{"n_layer": 12, "activation": "swiglu", "optimizer": "muon_variant", "lr_mult_o": 1.3, "warmup_steps": 200, "doc_mask": false}
Each number is 128 + 32 x the weight over the matrix's rms, rounded and kept within 0 to 255. Layers, rows and columns count from 0. Numbers have three digits each.

# layer 9 MLP up, 192x64, rms 0.126, rows 88-159, columns 0-63
050159144135114067136095101110213096116139070087108092138174067095132129169116096108152087152087105170142107097146155091136122070119098152090130104083141134122149194086094148160087166178114126
132162107162124127177136103176130145140090138097137130168107125111132115146126101111188099189076111133092049155148114102112135089141100164112198118144074156172129125092113157102159166100119109
138115074137068107146101130136084119148122181177092145157082130136113069124139107067102149137100120132107187125139109117086151132094148127197208140109162058083103150129127157126107144134130132
102120117105123109139150140148112122102121128164145111127110199113147144169093115097129129178103154174067138109101132107154165119099103113143190144103131161183127114185193151110050122123105111
155144159104080146092105164174105130094103111056130154138099157154112103117175133137039117180107169176115082140101135090122103110128121118132107200125112134112162191108135109175112142156151119
120103103122113113124108070143132134153140122174121099153069141123156193152120142105103145112112099117169157107123070101115036105104074104135175069161133115110123215124077158167116105131116116
177113145152154119098125148107061210109155070089128148069087112180155113116108153198092091095073245166123083099134144135126120110090132091151132210102104091137153142147153164051127107120121133
123118105172165161165160098119106134116142145138084107115105099132117077107107139118138083118117127088132148178214122139099117127129127195115096147100148136167148156153107138190113115128133126
150124149129152146132189125112141127073119124157172160167154138100151157144177018141135111137082112119141255132125127172151072142106134194090127164067181107182166116125197154135121069138120183
160110117133123097135124164083099130170109174118167138123099126159162156199098159072139138168104166073093121138166103084141082165121110201144192097146135102122137119103101134091151192067138177
117072136112137120181175139099080106058087100134169152114193136159124100155136098143125163130122129148147142112133125120105072096126105214202130085158105080128102155068116141168087131125103115
150132124121112171051144143144135171133156163106188203149101108170134091134104116113082210105143127105160096109097133107135112121163143125079136156125170178124076187125161124093157080157150112
122071098166121108145110116121131155067079116181172098133125148135125174158138127111107122143071129176132159116112114125177129106148141069197130067119107149163140135138128079140113124144120120
072129125172131093132122148100167154133152203148133142114153108079154127102090087123114184172044112105149086179167087099157111137144132121112137129116165146122083139134168134137122153131143104
091105132194096174094210188198073180126139096164110119115152061104096152162126089143119125154104116172122067088142134148156150106093113109144089139131131176109119113124130149141114124084111109
190133173106086104122089132158153083143144150097139120125130169125140118134113067129136120130152207144189151239083178113141135184158169154166166104112133069076051126162118097169124143136111189
091116133107182103133104054130129144158067085117164098109121177175101136149180119096162139091179132102144073179111148163104120164117157168140115190117146137147165045199100088138086152146128150
148062142098126107103120155128131165122119076123143139126121184130091088164098116104119080061109132126140091085091109081090110168150129154142117153109170079084128123137083127141175128146146073
159166149091129098149165143071151147120096121119150135100105129158181056168147120056133106122096146156103140097148163133216104117119153127112128169170142063107115152118168132119198152136112098
181138145151111160082149137119074158114087126146148151116166106158145158122133170143145125110068144082096146080135177116116123140103054143165094126081142138111107126144172190062138129088130113
105189125139151215200127145141105149077149133166073157150119100125124116116103143086123161115118136134096096101187124135113162116138146159138140114151130169138154108161201160169159164089115119
131131096096153097184153153119119159162138093138159135142094137093125130123129049143147174140134186125113184102108094179215190125133189129138134083149201160155150090168179124131095150117162102
122085110116149125136134109123080146138167109127167086142096125082090161150155103140130132183124113128134150083076065150112172128105130131162164168132161177136147100088116151210152125066125075
193119194193132118167115125171153140082115127136154117093153103084066151073151162165053025100112132155073119064152172057154094088106170117025172147116097169115144116128075162061159089159207148
114183135083168165105110115103171100108070095103127168074095158155035150148151111062117106136158128162181147041235155111122091099117125105147109151144085138088155121111134113104107130113075088
110131114159097174149163116121118101118123122151158121116170086126124115131110097086148105131105162172104128108065174085140156142095098105123117155149123102128130104098167082054101101092129119
144171176170127178133109159166186147100125166116190120103142103145105145114147100136112138047108074170151141158110164118119111140140133160096139148123117090153115191121107143134157124118118178
227156124088159101106069140127138122115080126087127109087131148148137151115116050105138112133124121163128121138108082139101146075127098186122121086044129121170098165120143162143093148124111180
111071059104151176155153113086162094059112123143115150084202068151141079079171050123090131128071116128139129149145129109110127084097143135149131112123083147154117146140197113175069205132122119
086138140150105114123090129137112126111128067131229127122164100075094042111151117111143153162105161181134149143112123127174136176142092157126141145128164091175132107052157155121108176146151120
164135095125103098135133169112096142152135131116187161102084154104162153130142150084145150132179118119142138118155118145120185112097110062068136120163111084183078101104145169180117137131101144
140078187128152151151071139093116118105094126205130132159103149125096117129145155100098095162092131134126124090083091102121183095120135118134103120082171119040126141113163088147111103143117143
125130157127127092100104058149133116083073118127141187144193148134154119183124173206108112109103132138149158151172100074118128148083134140094154143131106073088104187104102108157173128112132133
133039081133156136171138079169152159119102104135215133126156090169122150192089150115147086143118146167182112105127149140081070144214140073137105091232142108235131079126110123094041107126046159
149107094142143134153146121111073105072124155145116171133140105182159122132147135131127170146056159081144101147111104107146124169188142154169162132090148138139079107088127140110154162132104102
106114122146124063112137197126080147073138148126091196158089177133092153159108067094086132161119131180120118120100082107147146083095099133150120173120135125093198116136121141078119152144212104
104084135134146169189117126064138110119148136104110102111100080152169106161117130064117078148163147152152066111113072153121205108113105117083121130128098140152166130177108126093130120149130179
122154113161138125146188108115094092125103076103119176164090122095136134161152101066082105141127105096104122143124108130108201120127136066095124064128139100199156144130107187102175195093149095
146098165098080161139110114126107199127133122143150113112174079072028110139137148182150170133157148135183089108134127147156147181151144148106146077159108153137129127160113147156125087100151182
212102141119091104203121185116127202085117143162065097146130062116136127137127108157121114131173174130118141092110107192082145091117138174157123155152176095168110127184187123141097118124168135
110119109170127157099157117133085152120116117163141104051193183135093105141145123101106114069129132111106133115079152161105105127113101101124141153118109138045187087131105108114131125103168155
107087091086123137130120174102126156146091170147144126106097100145099139098136131091099138111154171154138080136113119125169123123082199099159171135132165110153091104131174153162130129079134129
127112064165130153164147124117090162084060125132110181111117114107122150121157125138170174136112163168094128141128105135099132127126166093157195033114100136194141130142138107122160138082075084
132225126101117062117192196144171116098126110146139183147151097109152125094137152131181131150132111156149091098165095169115157126103161141060116100113143103116136085126136096125129206131073114
125127163142103162159189057110133126171132121095144039129106114102089116145123165131144153109121103144185173141137165088178090125096172140189083104096140158151165146137148143144194152112092129
124180104159140050129156136122149143073100115170132149137132164069129106130124178134153133155150159119154155161166206151093119151133218159151157173104174070174110128083123120066175134202137155
093175075157146100119093118149133125130168151115114143158141085125096115083156167163120082134088129111154186155104110083114099094106142067122101162085144121133162182142083099145129140153113137
089146140158117139110155122096110152060084115095084158141117101117142165185161137113186112173080114167145159079218124127099152099131091178100099126117153177097100145135111135102120218148137128
126156136118097110166165179129111147090106164138154133132121130130082119160137153179101134128165106131116145181140113119152085146127120145054078135144154123125110138120127091150147147124133107
128113178104194150158102129154120123135092129182141135164126088090117110157086160135147151083089115136159140207125123151115166093177100129145105164125125135089172096114158129144171145144141116
135128079089161180060131144108121062159104185098124122081107126094068135108144136090143150126166077154152112152109095129164162152130202115124117134174122151069163092139148122132150059124142122
074079061183081097147131121114141153100096146145091165111156067174126130097148145140153118154067168154133106097159098141161106153110122134126139114162112155139151111109161145120168128183129137
177170149121042016136139122146179054096103076138081168118127116161144202138061103125137094190169172168170113103143141087069128120169170098182143082186119120108130090156134124104102103126149141
137100175089110092100127168186063141148113120146122151152070142205179204147189052060097171151182115144149156161103213185121186115144112148131099148214105117111087152039102139099112108081059146
170110122152099065099088137116112069150104140099099092110097092100089131157177186043145177098106133179136168126129220140133121123087141124103106089130149131058185155137128166055113121126113163
120110162154150125127148214111037116125165142092094149100174106111121118154113116051128147118054112124119153154117104156095142081127131086126146148159118126151111157111120108152181137160111160
158112136090156114150164194121155118051124143099161183056137168045134104113151097145131151149102116185078119154128108130165100175177038122085098125110095099151170105154153107140142191107147090
172164104120087066132147188122190098153098129133068138118156035075140156085112080123181100114105135167160082086155121114114132173106098186108169159113115099100131080098104130125116151118130110
041128114151106107110080090136142095150136075128119182138075103160125080094163153154163066180061116153181104131116107116108120112177141095100157094118142143163165079163096097079137117148135114
147148120142157113107101139117174128056143109109134163115082106168140100131135182120077135171165136089040118175101141130111132077138149141116151066105147133103125179138115166134095163084138134
087197080115080122146126158048055036138167138130102125109123180088123090073086108083101129124157066128094131135123140154101158152114131138162173112125146053117056134132177121109142110091126109
151120140131115207113111107086151087149183233133182094121090085212127139129125118094099096125145144127162120093143136052118118141192104148158129102105089152089104111102159191100171139055147064
125145145072107170135088154134111101115068151115081153145117137098098107134100098047111131162083125081110141110151090131115154070128145087151130127117092175110121073132140123131059156096145125
092128145113146082177108112151166159106114128124108111087129133115120150109155112124110082110136147133110127171129165128104128099060137101146119102057141158123121163100154145181160133122121126
113107098158107121066105105059128121149122163123103131132112106125155057050092057106116101122131164151120162087183142057112053107112148151137161145173070085112113107146137095087137165131093139
176140125137099153178145101173158117170119118149124146101121100117094144171147170091139129160085159133201082165093140125073128100133129174081113103116127138168114141173074118179170123131101148
118109145157097143095162125125214130161130122100201122148141085114079085115069169179103137141117140103121137122112172160115082142117064128190079137113145135212128074142095150072159079134112235
138201114127078151120168179120138136152126120126041116123105134153152124116092139100118161122075165122152185149138121082154107103147163166170160155145126158131139136195103105149142156099130114
149119157107124115177104151086124135113117095161128129177135128133093136088113098111113141152140138132159097143132088123104164227150176126100092079109169128132130146112052158123147123148136093
149177170147121061080107098110110146161100140153159149114136150215189099124103160093107122106066123124199087137128109084165129182127123089104124111122106060105211127146172150114150138138171120
125117141169079127095159110116142182142173174134076152153134130143160148114172088102129125127117180166105087130129131194135114134130123162122123101162167150138121134137123151146109100123183090
055125160157157179111094132098048108089092117133118143107050153127153175120130150113134104085156134086116075110136131128107130069145114141134088108125132137149170107151096129129089117119141072
# layer 9 MLP down (transposed), 192x64, rms 0.0705, rows 88-158, columns 0-63
119153162101173166106124148082169078113070043155133111093063099108114132120149094078133150120108169114151130078139153153027119154163151118160164106121107157127177139071133163153080143111141141
109094138137117133078113174136122137116134127068195083101099093179176094126174070124126137104092134158130107132123049115127138124165110058166109120139147160127130142093112151108142129179113126
168095166108186127158126081126178140129119103077133102082183083064157142124160140127144106148106148134111111146100123151154134167145049120067101131176098160114153091158145114131156127074143121
066111116169096149118169104113138139130148140164136150134125144182127120105128165194170097143093066089159150120153100142134079128137155090115060106116123117101136213129076131120171129158143100
097132091152151144135128118089186164151138113138181130122116109148153125068154156191156178160142151098057167104147122129086104122136098113090153132140083103152127096109154180129178147085166116
149141140127131140155144053145095134116140123177071104122092148070142158157128074126122110125107150089078074168078089068146169123114156135058153124117158141129208142079188132139125110120125124
152079126206151076103113107122139139092117089119092173118106127161105132130094134105024087137173148155156138078118140113124155209091046144093101091149135123055148115085101142104089099139123107
108117156135089111122124116166182102148105104104204149075122163112093119140097105143168154125108116167105142080069129091139192143155096125137097108132122157133114124148151114164128105079121109
138116180201204153105128083122133153096138099127188067017095088091110198148151122149191118063136145089170128136107126143077154090173129154165158101139177138115133149103091105160121097123154121
095148122154159097173115119155206161087137085150151118103167104142121160134153139117139105099146153146119139163183131114148108119112177076079161152093072146101161049167155103152090108134112109
167153067151087149130172108073088119151080112166133150181108108143113109100148166099140143160094161108171139088186155105105113160135204141158138093141142101127090134059106080098139092135173137
119107136115110149089105145127180121193163119109153225040120086152139175174129154148077162139082131101133112185088120163116105129141133124123131125136159127179163092164109125117085133151102111
154127117126182144082138130100121125173159152110048143185124141133154114123149118151115143086108140122137075130081104167058138091108127159102128135143142121167114141087112228183104099148088146
114098067141080110094124091182139158138133137122123121126172102166104122192165121109141100129126164125082123131114138104145137079173094168095133121184142128183174147131102084120070110109126140
125131145099092175143067074120131109148160132108126133125107143102129140074163146156113086177084143192136111147127157065126104120039117152101106122154117135166109055135115121161105161117130079
136100096083101150130119118139115134140124164113076091090161100146091127093164135110190111105154139128124199107108131137110219085042076061143140158112144154117095056097110088136079087144129125
081112236131151126074139109117111098173119116130092106099082146124126153121140152156102152179109113094111125129100133143103123094098169049131167097126173183108104142186141121095099169123118155
189141119100162117138114123130111067132110110131139124117150163098099123103180109117106106116146153118181204176191121159117167164085124154107182161126092172100121108073156143138106130177116121
105113093112104142109123232130130150139113169093151094159102098116134135125146146129132179180163075138127109088159102134117135072105124143120132122116025112116151076166100145122138127081158157
119076145077112139111157119155124124138145168101095144166181136107076171114154121181121154156141157170101133137112085116161138124146169133134058138189082121090103109143114133143106106090130149
140164101144152130169101158134123103148167133138145112186117148178091118153150149140124098125107085111105098172089182112206114095151028123147135139137203122139129167088078143118166127126127148
114066113139112151154122120096165098168104103177131081084119150127108129082071164118127117132148170186158080104072084150105153198061186105176130145100143090119123120108128145102134101138015144
132208134101131136086167113077053187141138070094123072038120081121145128137170143147113109177106092126138123151144079068169112186134153113149136162133137162101065108133157125096127140119132129
139153160194093108180068106162097076104078107134126158155184144120154145066177188151119055115160167056107143164128080139086096054154185085153108145104095249167129045175124128145174124142255125
093089111073071176083177099095089132091097140176133136058126153146133127104164043154149156149215150181147159136141139200073102164161091125139133116126118082123104140119158111104158174129132145
130126143105163089126104125131113153140141166126102158158067106155103140150124173194119141163143053133153118114180100172139110050146121129123124109130084155122114115093113172202159143137114153
144149114141119100074179149079170098150137137143115105119160173163096093097087153116131110171148110104097068163114134151113058156045112098157146113182132153112124108103112089071153141110142104
083129103074156108114161139073100138128116214123141135121099181211114130119112149121115131135115156119103083152139146199141089093145144105147118104118182114103119107183024145134112116116147157
117128108121091127117101137083087148111125173102135163164096078107160100169098154116117158127143153180130157119102139166122144195152022123103137065104132131092167147113183123144125090147102067
070112125107077079165169126088125167153175207108116138201123192154125115095094148159104150128093064124125101143139105141116114105132171126135156140117160139086134144090077162171145162147117085
119125104144123090158098076115159144162078089126144146063148137123125154058143094169140091128126122129135138090215135149156122071177115133129078130166092176154142148092159121097134119103176135
129099044156081111155121128155179159153141083100159090189148155107161123155100131178123162172132144168146147132163119103146154126152070131099153122176136118122143145109130159174173104128101102
156117124119115168129170104152114141145158158122125133089129059145120137123098127067163122110131079057121091164125110162131140044140076131145143167089132122139115133146080137134106109132179151
137123062078144083100135184210153162148107082111162104135161127164159162101124145096173101146127192136119146123147152125102132174128000089135089158190119154159130138191070117103076106092105133
078144136156143096107085148100157101125077114155058133129123141140174166126182113157117113118134093062104145135160108180109118115155145109071139140127076217134141112123152081169173144146078122
089202057146167158148119139176159107115118086164131163087114185083158126088120141114109132110096139128092125108187121108111090128125116112109127067153072144178085089116173119142125123136122130
077132131176085141146142140101111144135133138123131160076132100071162118067164104086147139103120201136128177117118163123065108200083101123129101155150107082132056052127117138083118130133162145
093139061146114101153095177197181116124145089171165145135184094155087100063112077133156143073079143172126166117096100075118136174076135119122103119115102107126163169083100155081135144126165131
135068125164116101156166128110112134137121152185119075119079148154147097132084162121087101102145076144177112135185128143135076174106143155161111108104174114097171131122090076074125191175139113
106145161170144146126145169120119129139146125092147124155172120147131110095147091085144164124133180144108030066027152157092155212099111136150063139101103045104118128125157107101108117123102121
184086175123128142104095099176124119100124119109136172116123084087148118111101179122119194129178166128149183104143159102112128144177035175103115154090134171100091130151137164157153130108169097
179099092194120148118084124177117120121136161085100117129134138203177156118149135120181141103159133141126139133099151142152124069118112148122139115087129115126126114155152132124174120191121124
126116112064120121100087160116139157097116121163087183114187108130135086142129193164117124148196179146115136135135165127133113153115071109114149106129083093119149158090191133048113084108113090
178089101148142185143159045063107094132126064184164092149077101074096133112137172104166085094043140109118139140109122173141144095081133110130138117131114179078107150123146105111130150137114074
180124144135163136128128085149125130082055108095097056096085134069118182146094131108130107143105108185091101115155149135184144092114154112108078107150146100141144113184121115081158095098115090
156134123095157100186084097091128147154133107136131130113150089119116115085113157151089139096134070183102152105134137191134107210109105165132184170133109127102139148105245147105155096121086131
154155134118135105142113123157111174095133109119095100076096134107187179095121098122096124137108191095116096080134105129105136134132138107118138143097163080118136112151179103203107114089084125
119143113081135116098092136125131113110076125141088109124162032113142092147150106137088100074111046099112112114160135074176097138097146130098159123146133074171096185090159093107160145058104162
149170137156131141128142132121133151162096097099133107100099103123184139135111103116164094134121185103112099093098124121092148134102030128147105115113168135129104150130088124121124094095102130
106185106113085058135068116136140133134127092143071138085136158102125116128156134127129104157081044160072108143106151135136128174122129156120165077137134151147107074121125125131060143119106138
091059174147115110155139114126120119135138154126151097135115213148134118130074169096121157104118177151134122141062095187117122140114072140126127120119119116114130123135061119147076103088108134
165159137077123088105096117148102105086113117135129117144116153132174138213085163132156164155147151102132128138071126126114172115122109121138115082080148133126134150056111086098146094094130136
101159154143033103161203160158186146118107145171090099050152189170155178139105078097196162174123138147097109095125155099131105143113038152156122056120156152125182058171108105083111086144151192
126137121058100092146035102150125174111075124098137137097180159211113112130133111130138112146148089142142148106142096209098098141169142110046145147209182094086130132102104150116104163108059195
173103090078141127155145113174124123144111080135159115121174127096185146130088065081155080126131073146146149157109167165114152116189164174115140146148142180098136101191188191162071100119102128
118094108101090146126133104148130095149122124144156204089142096106148109105137162132125180161150157167136185130120109037167129204192102164136092136168117166147179164130129168099146144113128090
151133182111148112135143101085111151150142085110198140137127127099082140091125135138136203176107130137061116116078196012129104099175171098111149088090138088103063180134154125112120131106216111
111118202134082131124142174111125092106155138095081110115110130105086127119189089108133175138127142183147096114051098095140173161113091097111127117077100107108130102082140150104065169132128102
120106150089171140132143070112083179118115129097151106140130159145088078121142174090120153121121077074108116206133098098156130128150110100070106106121140142109192190082093150104129133181094167
108104057102071128112158131109116124130087156187145135081120154076089107065109102124117053136111050109189137136164095118156112177022180156120117138110086099130153094118175108135130130149119102
181137184146144155120146098078146098107071115137130070227091061127105077124156107148126106131149122131131067112083131100163135078104134105195106079060133129147162128130134079074126137102161150
149100094146158129127145139085108178097134159144164132099149166087147109090088130135114160148169057179168135193117112091167166134089063149143074178181169135128149176139110112162154154166203084
094076125119123136193145067130135177119137145121123110118172149122151102143111134127098153109142216188089031171122146091209132134139130115114136154155138110147142113168171120156152126140127114
151147082114162156112126076130092126130134136124106105121097125143095152159163102172175154119146056101127117145134152127184140154139161122122153141170145047111155106120179148135113116151119118
121107118103187153124136127144124122115118125081131134135074166164091132130102114121137132090136115127130118143089101159105093183138032152134120111161113091196228172108157082119076055143099119
111171077115107127081134124104133145117139152166179145069108152156080080139168066163147146144187114132131130119211141118082127073092187136153096126183117137074101124123133099106131121136140134
097151132065076115156137140097147121176100116186140163082118181132140128154181083122116127196152170139123098112108160127154168087127198139199123116165144099159135195162173066060070130106111164
140127103106146098132062116160174154110135177128158109120154172196114109119154106138129189115125043097129112149187081098114102153112102096103085118106073128103111102102129149174133179134139107
104195129159087124122123179150139172129093077105096149099166092122158126165092109176143130128131138150146115145148114165111115201146152153088103140165077186120136116098162097127117101114138112
144150079132113075129071093148124102135111134120122108181149144132118090138073094161146120132132139190105100069111116094135123115148170138129162161146107070121139149131167083091169122168053155
203093188132134154137100118147091075086115120149140140138113075120117118093133118147117137110087165095136147121165122108181155074084130115171096125062104091103120139115169112148126131114130173
# layer 9 MLP gate, 192x64, rms 0.122, rows 89-159, columns 0-63
139132171156113108090146140080067129150147115103137163080136146087151122111069130137093187159153106165105124093158153121099155127173154142109089091160106177094115129124156160153129142110153128
140128121162137104130141052113137131117158132087178102184130162099148141117140070133083141127121171124069145083078080141095096191124191133174138121123115198129148140147163119142150152156081110
169189183132093142178133175150144148134141105093104151102072186104131130167133109105094176110176156087143148146184145115150149133177172113165162069192179132141135123160148160175093148091143168
088135098165169126173128116153140130161167113191097139121093142134141146146108074148088106113137123110147165123164083136129140140118185107051141132134117114147135106147099180135087107179088114
127082116118119183149110096127132106143134106136138122077088119115107137151077120166083112064093100152079139155107153072120131072140138189108152152072157117102162110063172152158149124167074163
109102113159099153147174055150158087137133080160161143048157164120156061133138106127149084141155120111111165180123131101138095071154088125095116093115149170142090067157128117177111175113138205
153113146143102117102164164163161109138153170109153149088138127082162137061137056193097166165126164158125119091111133129136118129133151141207096144091148104117171108131151141081146135093078151
089142187107078120131114131140056144203103124066140118197132119166140132105114116097067133101144076098095110086143114155115193148115115130124165103121088202112167137158102119133091117142199110
124132136162160148110110109179096162117101142166084115081154138154110127119125157141112109169245094115099140114117151181119113093080188129084111135144128165151114126106123138097169131105068168
152137141115067084153180150132131105156092111178101057170152092148180123170104157095128184116099117132145135126136090103175087083129059138091164119161160153118173124125090098132120164115129118
112118120158169117154138094117133133177120121115097136093114102162105173152170108108159130111139059156205177193105110145123145112195116102137127068092188176135088144135083119084086118109119078
119120127118061124117112098131183144108115107182160080054117170156116141093100132130178147092178125146116108135186193150148132110101121143146110121126110137093114099125169102071090135113147143
167078154136119128110105109128112140101122166134157123157129117167091057144129117106099113174118161203125141107175139149175126100178127136140135124151136112100125133148141121103031126058174149
147136165168109115148113093115047139158178111153080166130117104201116110116117178137102217109154153105113196110159124067187093132099128154167146128177152140105088144101141146169133176103213058
095112088135198150109081096108132144122136082112192152190092062149168163114095131126143126062078087083160187099146096144152110048069124100155191110147179124158110154075111118161140143149120028
131164077181096151064152098155112149117070108193154099172156171102164128087122140146111124078102136146166128122118133114153110058118080148097082156152141165158166122086097073121182139137129128
112178083125099111144105079119217140116117123133108113093087116148127200070146168159167125166113164146161147135121086159158151106115152106161113127140144094170058101122122125120108124198128148
122130124087082129126142123110151104130055178150128167104180055094123147076139124112110139145181152148108117079139117132157171171143084140132133141121150135167099065112188175168100179135084142
132132098101098125057162165086140153152082196169163169159124127109166120090170141118148099107085163125120098112118112132121118133146146117182068135125173200102092077114164103150122125128154127
065117144176074145148142113168155111130141100174144122143084128127114123199088114094115155085090085164165143093114134108103150133110088132067147110148130158113097144106123105088101127114083085
134142128143103094174147139119130146094098109221122104154104172081149101029123144123081158135099196127161126106118139215140131135168108179134148118090171081179165112131168187196122152083125143
113170126131143137086111159129125102122147107146155138168098095076100138173124060144091130113095107097153134147100161206179131080115082140130137140158121152147084125114146110115078134165190125
138112171098106186135116096134167186153136141121132122097123120176150161139130134149125102140109148105119151154106130185134155175120123138091168114132113172146130129189129096141111115194197127
207141150155084112144145166129114130180148142140130094121070126084106106168144144123125203150173131092187164161063121101130108095127127118133146151055169134108158149135111157176178155086191088
102112115098100151100120138127117141109173114187119133178137138132100110132094136160111165192124126140113089111134095129113075171137141104136146072154157153128097124153145132151130148114091101
127121203167137106132183096094170089115128128154119124129163162139095051131152169105152169186175111070088132130106076154154116131071112172127080123145142155135095087123146134129095143149145123
073150123149079116107102086087116123095143115069167138119157109136112118139108150134149083136105098142165100076155099119141072119105111147164129066157163126143116105184136114166150130102190105
122140144191091096112106133173099109130155137088196127103100197082077127172115167077207181137199157146084091153106115136129143131122103121138137189083144179126127087114116143150149090163115076
116112132088153065163143031081141137142136122180117113094065112218101132112137131139111126146125160145100143148090094140145115155147114156208157131118145096202116122132153138149166107087088099
149158107159112052142085127132124161157124101139153231126130130119071116083086101141134098148158123133139169091130167131119115153150106179181104134178103110141128134134132136187135147099126113
104181153078112146076112110142207120157126089144159106112115168113100081131061121169179118105214122133141063101101083138149122129135118135157148181143153105133145103138110112153176093097102119
131150115119113119174157124138131143127163113165090069173090135160121134127132136163133134126181129096116203091123160219151198136136169147117178088123203169159094118164143103133102099135105117
117148133153151134097159140117110133141137179170144132137054162137119118109161090122084107131148109186140182116162088153141146158127135158142105106147141111164128101118155075125132150097148087
102115126167140142129112068157123129132059139100173176113172152092080129144108111109110129148095122166169166087131107135195155154175089126193088143123121079079019119057097142104089130141163159
104065112130103124142112175177110104113192101128145128153139176160129058186125134089060146115127153187154172117127111157096109163140123149143200137129121131107085073091161093119092118084193131
139143138132099125154131125146130191165136046138132168128122097131072074087147090098141141103115139131164216136155170137101111157113130125135149167128152104105109189129156161101159083107191126
158188087155163090138190103101089145152088073138142124095195089095182151052136142113188104119097091146112141121086119114094062113096127113128114108102139085100102173134091102134154126071129076
162109107133100159112122098183145184155132158105139135110118083120125194141159106110117145115144095061121154136173107153114088137176132117130070137111059104143139114144105116190169056072151076
155060132116138138166118151127138107075121106191094141198106160150093122127140133155132094134150205130137171111147046167132132108111109165173150079136150149147128104130126151183116088121169092
197071144138145159118105150168072076064130115081141177094132123105143104111114097066076156073143171114122148130122096102137143167151111129119105181124108140114109121141163155114099164084170129
090180115173097125141184125091191153097111131103115090105152074097133128173094124205136092165122093145077088132132099122134125145105141166139171102105114156151136158127088086104135116118117100
146153164076106122125159168137134172147100163187137123126154083063032138108140106103100092126154115095171124122109092154087109128089091113138070163062058117130124146045098061121141115107110074
144104159111108066048128155140125142048100170116127131113148138135178126075114104106155157115222106136109147103158113153133109116149109141161165147183110156133184129160142172151149081170133144
118150100086126166099176105125143115149174108107170115137122140139156105077190095165159130120175190064168153100198152121088111130179130144085103112174157135166115137099054158172130135136091175
116111198141064165077123073118123154154093182181146069083174102138107109124155193146175148142117145168153120113142131141153141121142054138102131181164136137051171132110153092143112069108094148
112166127124090119129146160108136154118115186112128150166165132159121071133160163107126186119141046063167154138104104097097087129129070176157127141157077153122190136079114097138118141124166153
118142080162113170084139179160165147149111115140144191081157146067067136156115098100142135053122080117100143160139101100110163100149105195126160157180150118128098124132109130191125169107160170
146087112105177153121151122136153114144115084095146112167121138146140127108113132163139135122120164081130117128125098136096126123095175102136122150055107115137161154105134113129087119106114108
153135197084098135115108096148154072128103137078048089091175113160167168141177157088121129109137148147101170118097169128161119081156136141132118133159118154153128085107164127158112166121182156
104073117146125196096118071109148158137138105096165081148115083104130142215113132155119039111127135134174079106116089094131109136115069117111138107130132082107158150088088139114105064192156182
154156113084144144111087124131109102106160185092131139088080134093122171146081121089134112132099164162121117116162109130142169135052143121170129123059085094192190147108137157170145167121174156
135099086119159129121117127128110109144134118173126146118086114158109155122119097125037098094092120139196147118138124151145135108105116134091167132098102148140134123074104196098172125094140111
137105147046067154042115159093125186108086136128133151079106133186164078066122175109083120127163159118192122181051103124148138166144137113069123152169141113101183085092072086125121120067110128
114115156179110161153168141180115080122162137160105169158127120162090098146182087108086133164087129142077116143059039080143086073091078098140101105074119154082149121111091111159162157177157113
088107156164099150163122153110148094141076135127091115133102133199117098203121104145091165153104119121136148174097139095155166099176157192084112155151173146179162127118137134165101073129163072
166049124175161190050147152128154142123120160154147100060105174104168100159126098129126088061120118143115175098144150109212119119049109087122132130125120099139107155119141108131147090124115142
134134128157131114058148089162118099133190132113147113137122191156117102082157174132140144137161108030158108127045079099094137153079108161128158136089169175130198140049130145157124131191145140
053178146138159165143137133086184152183125192140071131082127112091095099141114085078172153123083135142149122135110108091167121130080113078120095125126146185090118129125207156115121066125145159
158113125120120147134179154143142177145167146138168126158128150056180098109123110130045130168130149126112155121139135124161132144068172166144106104088130105126169094122167089131124141187128102
097138134191140085171119088117098075128106110135134141152164161143218176106169201106130134131142134147144162116105132115114139153133160080078152071123161137136083121120074113130130146183156137
122114109121143127070181116105120144139113114126139087156138150059135025133139119129098173158176128154118165135116157132172140113122120191096145136167162158131128179153132093117153138147150146
121102140121152071123166135167101110155078129086145142200117123109195120111128135112100131119133083154090111059074087116132202123079117115144148157108104182130136171109141147103098194102179136
141139096138160131112128112194088132143159097110089159199124101103104112165169112105096139140141090084125094159143158098177136127089101143113128147117127134118170138089134147141125115162144110
202170176121136049107119074102113149126102174142070101145143135060137143067089121092166151081153134087117102108134139147147076129113095094148209153185132139083154078123055136186171123163142122
102108156157088092138136118134107046133009112109156146118134168071098126117107135117114093146123131186119097117125134144096136092102110108129138107163114144161126142159063132090152157083073130
164104086157129086134116112158185130168088123028166142049148094128113105125143138135059140093095112075127171163137138109088104076044094096127162178108108124125158110104151097159185153072163148
123111107199167128093134123158073153114127171156173131140127165066143145121063118172144090138123139152091103102129148112148122121130102128085115140159065153147158142170085099088119130153111154
083176125147118152181170178080121141091117139098117125142153115162147156204102123182136124073149152134118106168138094095130144119106146154057165133142089217176135155051137117078105070142141110
116118172035160158138159110151116144102123192127164132087106110120092099123100196066096116133112094145159126121219142115158110134141136127124171156133101116114109172109142124156098095132134046
152083136152066136125140166153117149085118139162213114132117168068127142150133139139174204094120175161126095077132098173145154131125180178132139162130189122145108147122128128062141159142097141
118098112127147111143123153128112113120093128176095096149086147045161098098194083085086089127107160105198115224188117077109165175130114166134068143165096106134088137128075122091132170073196069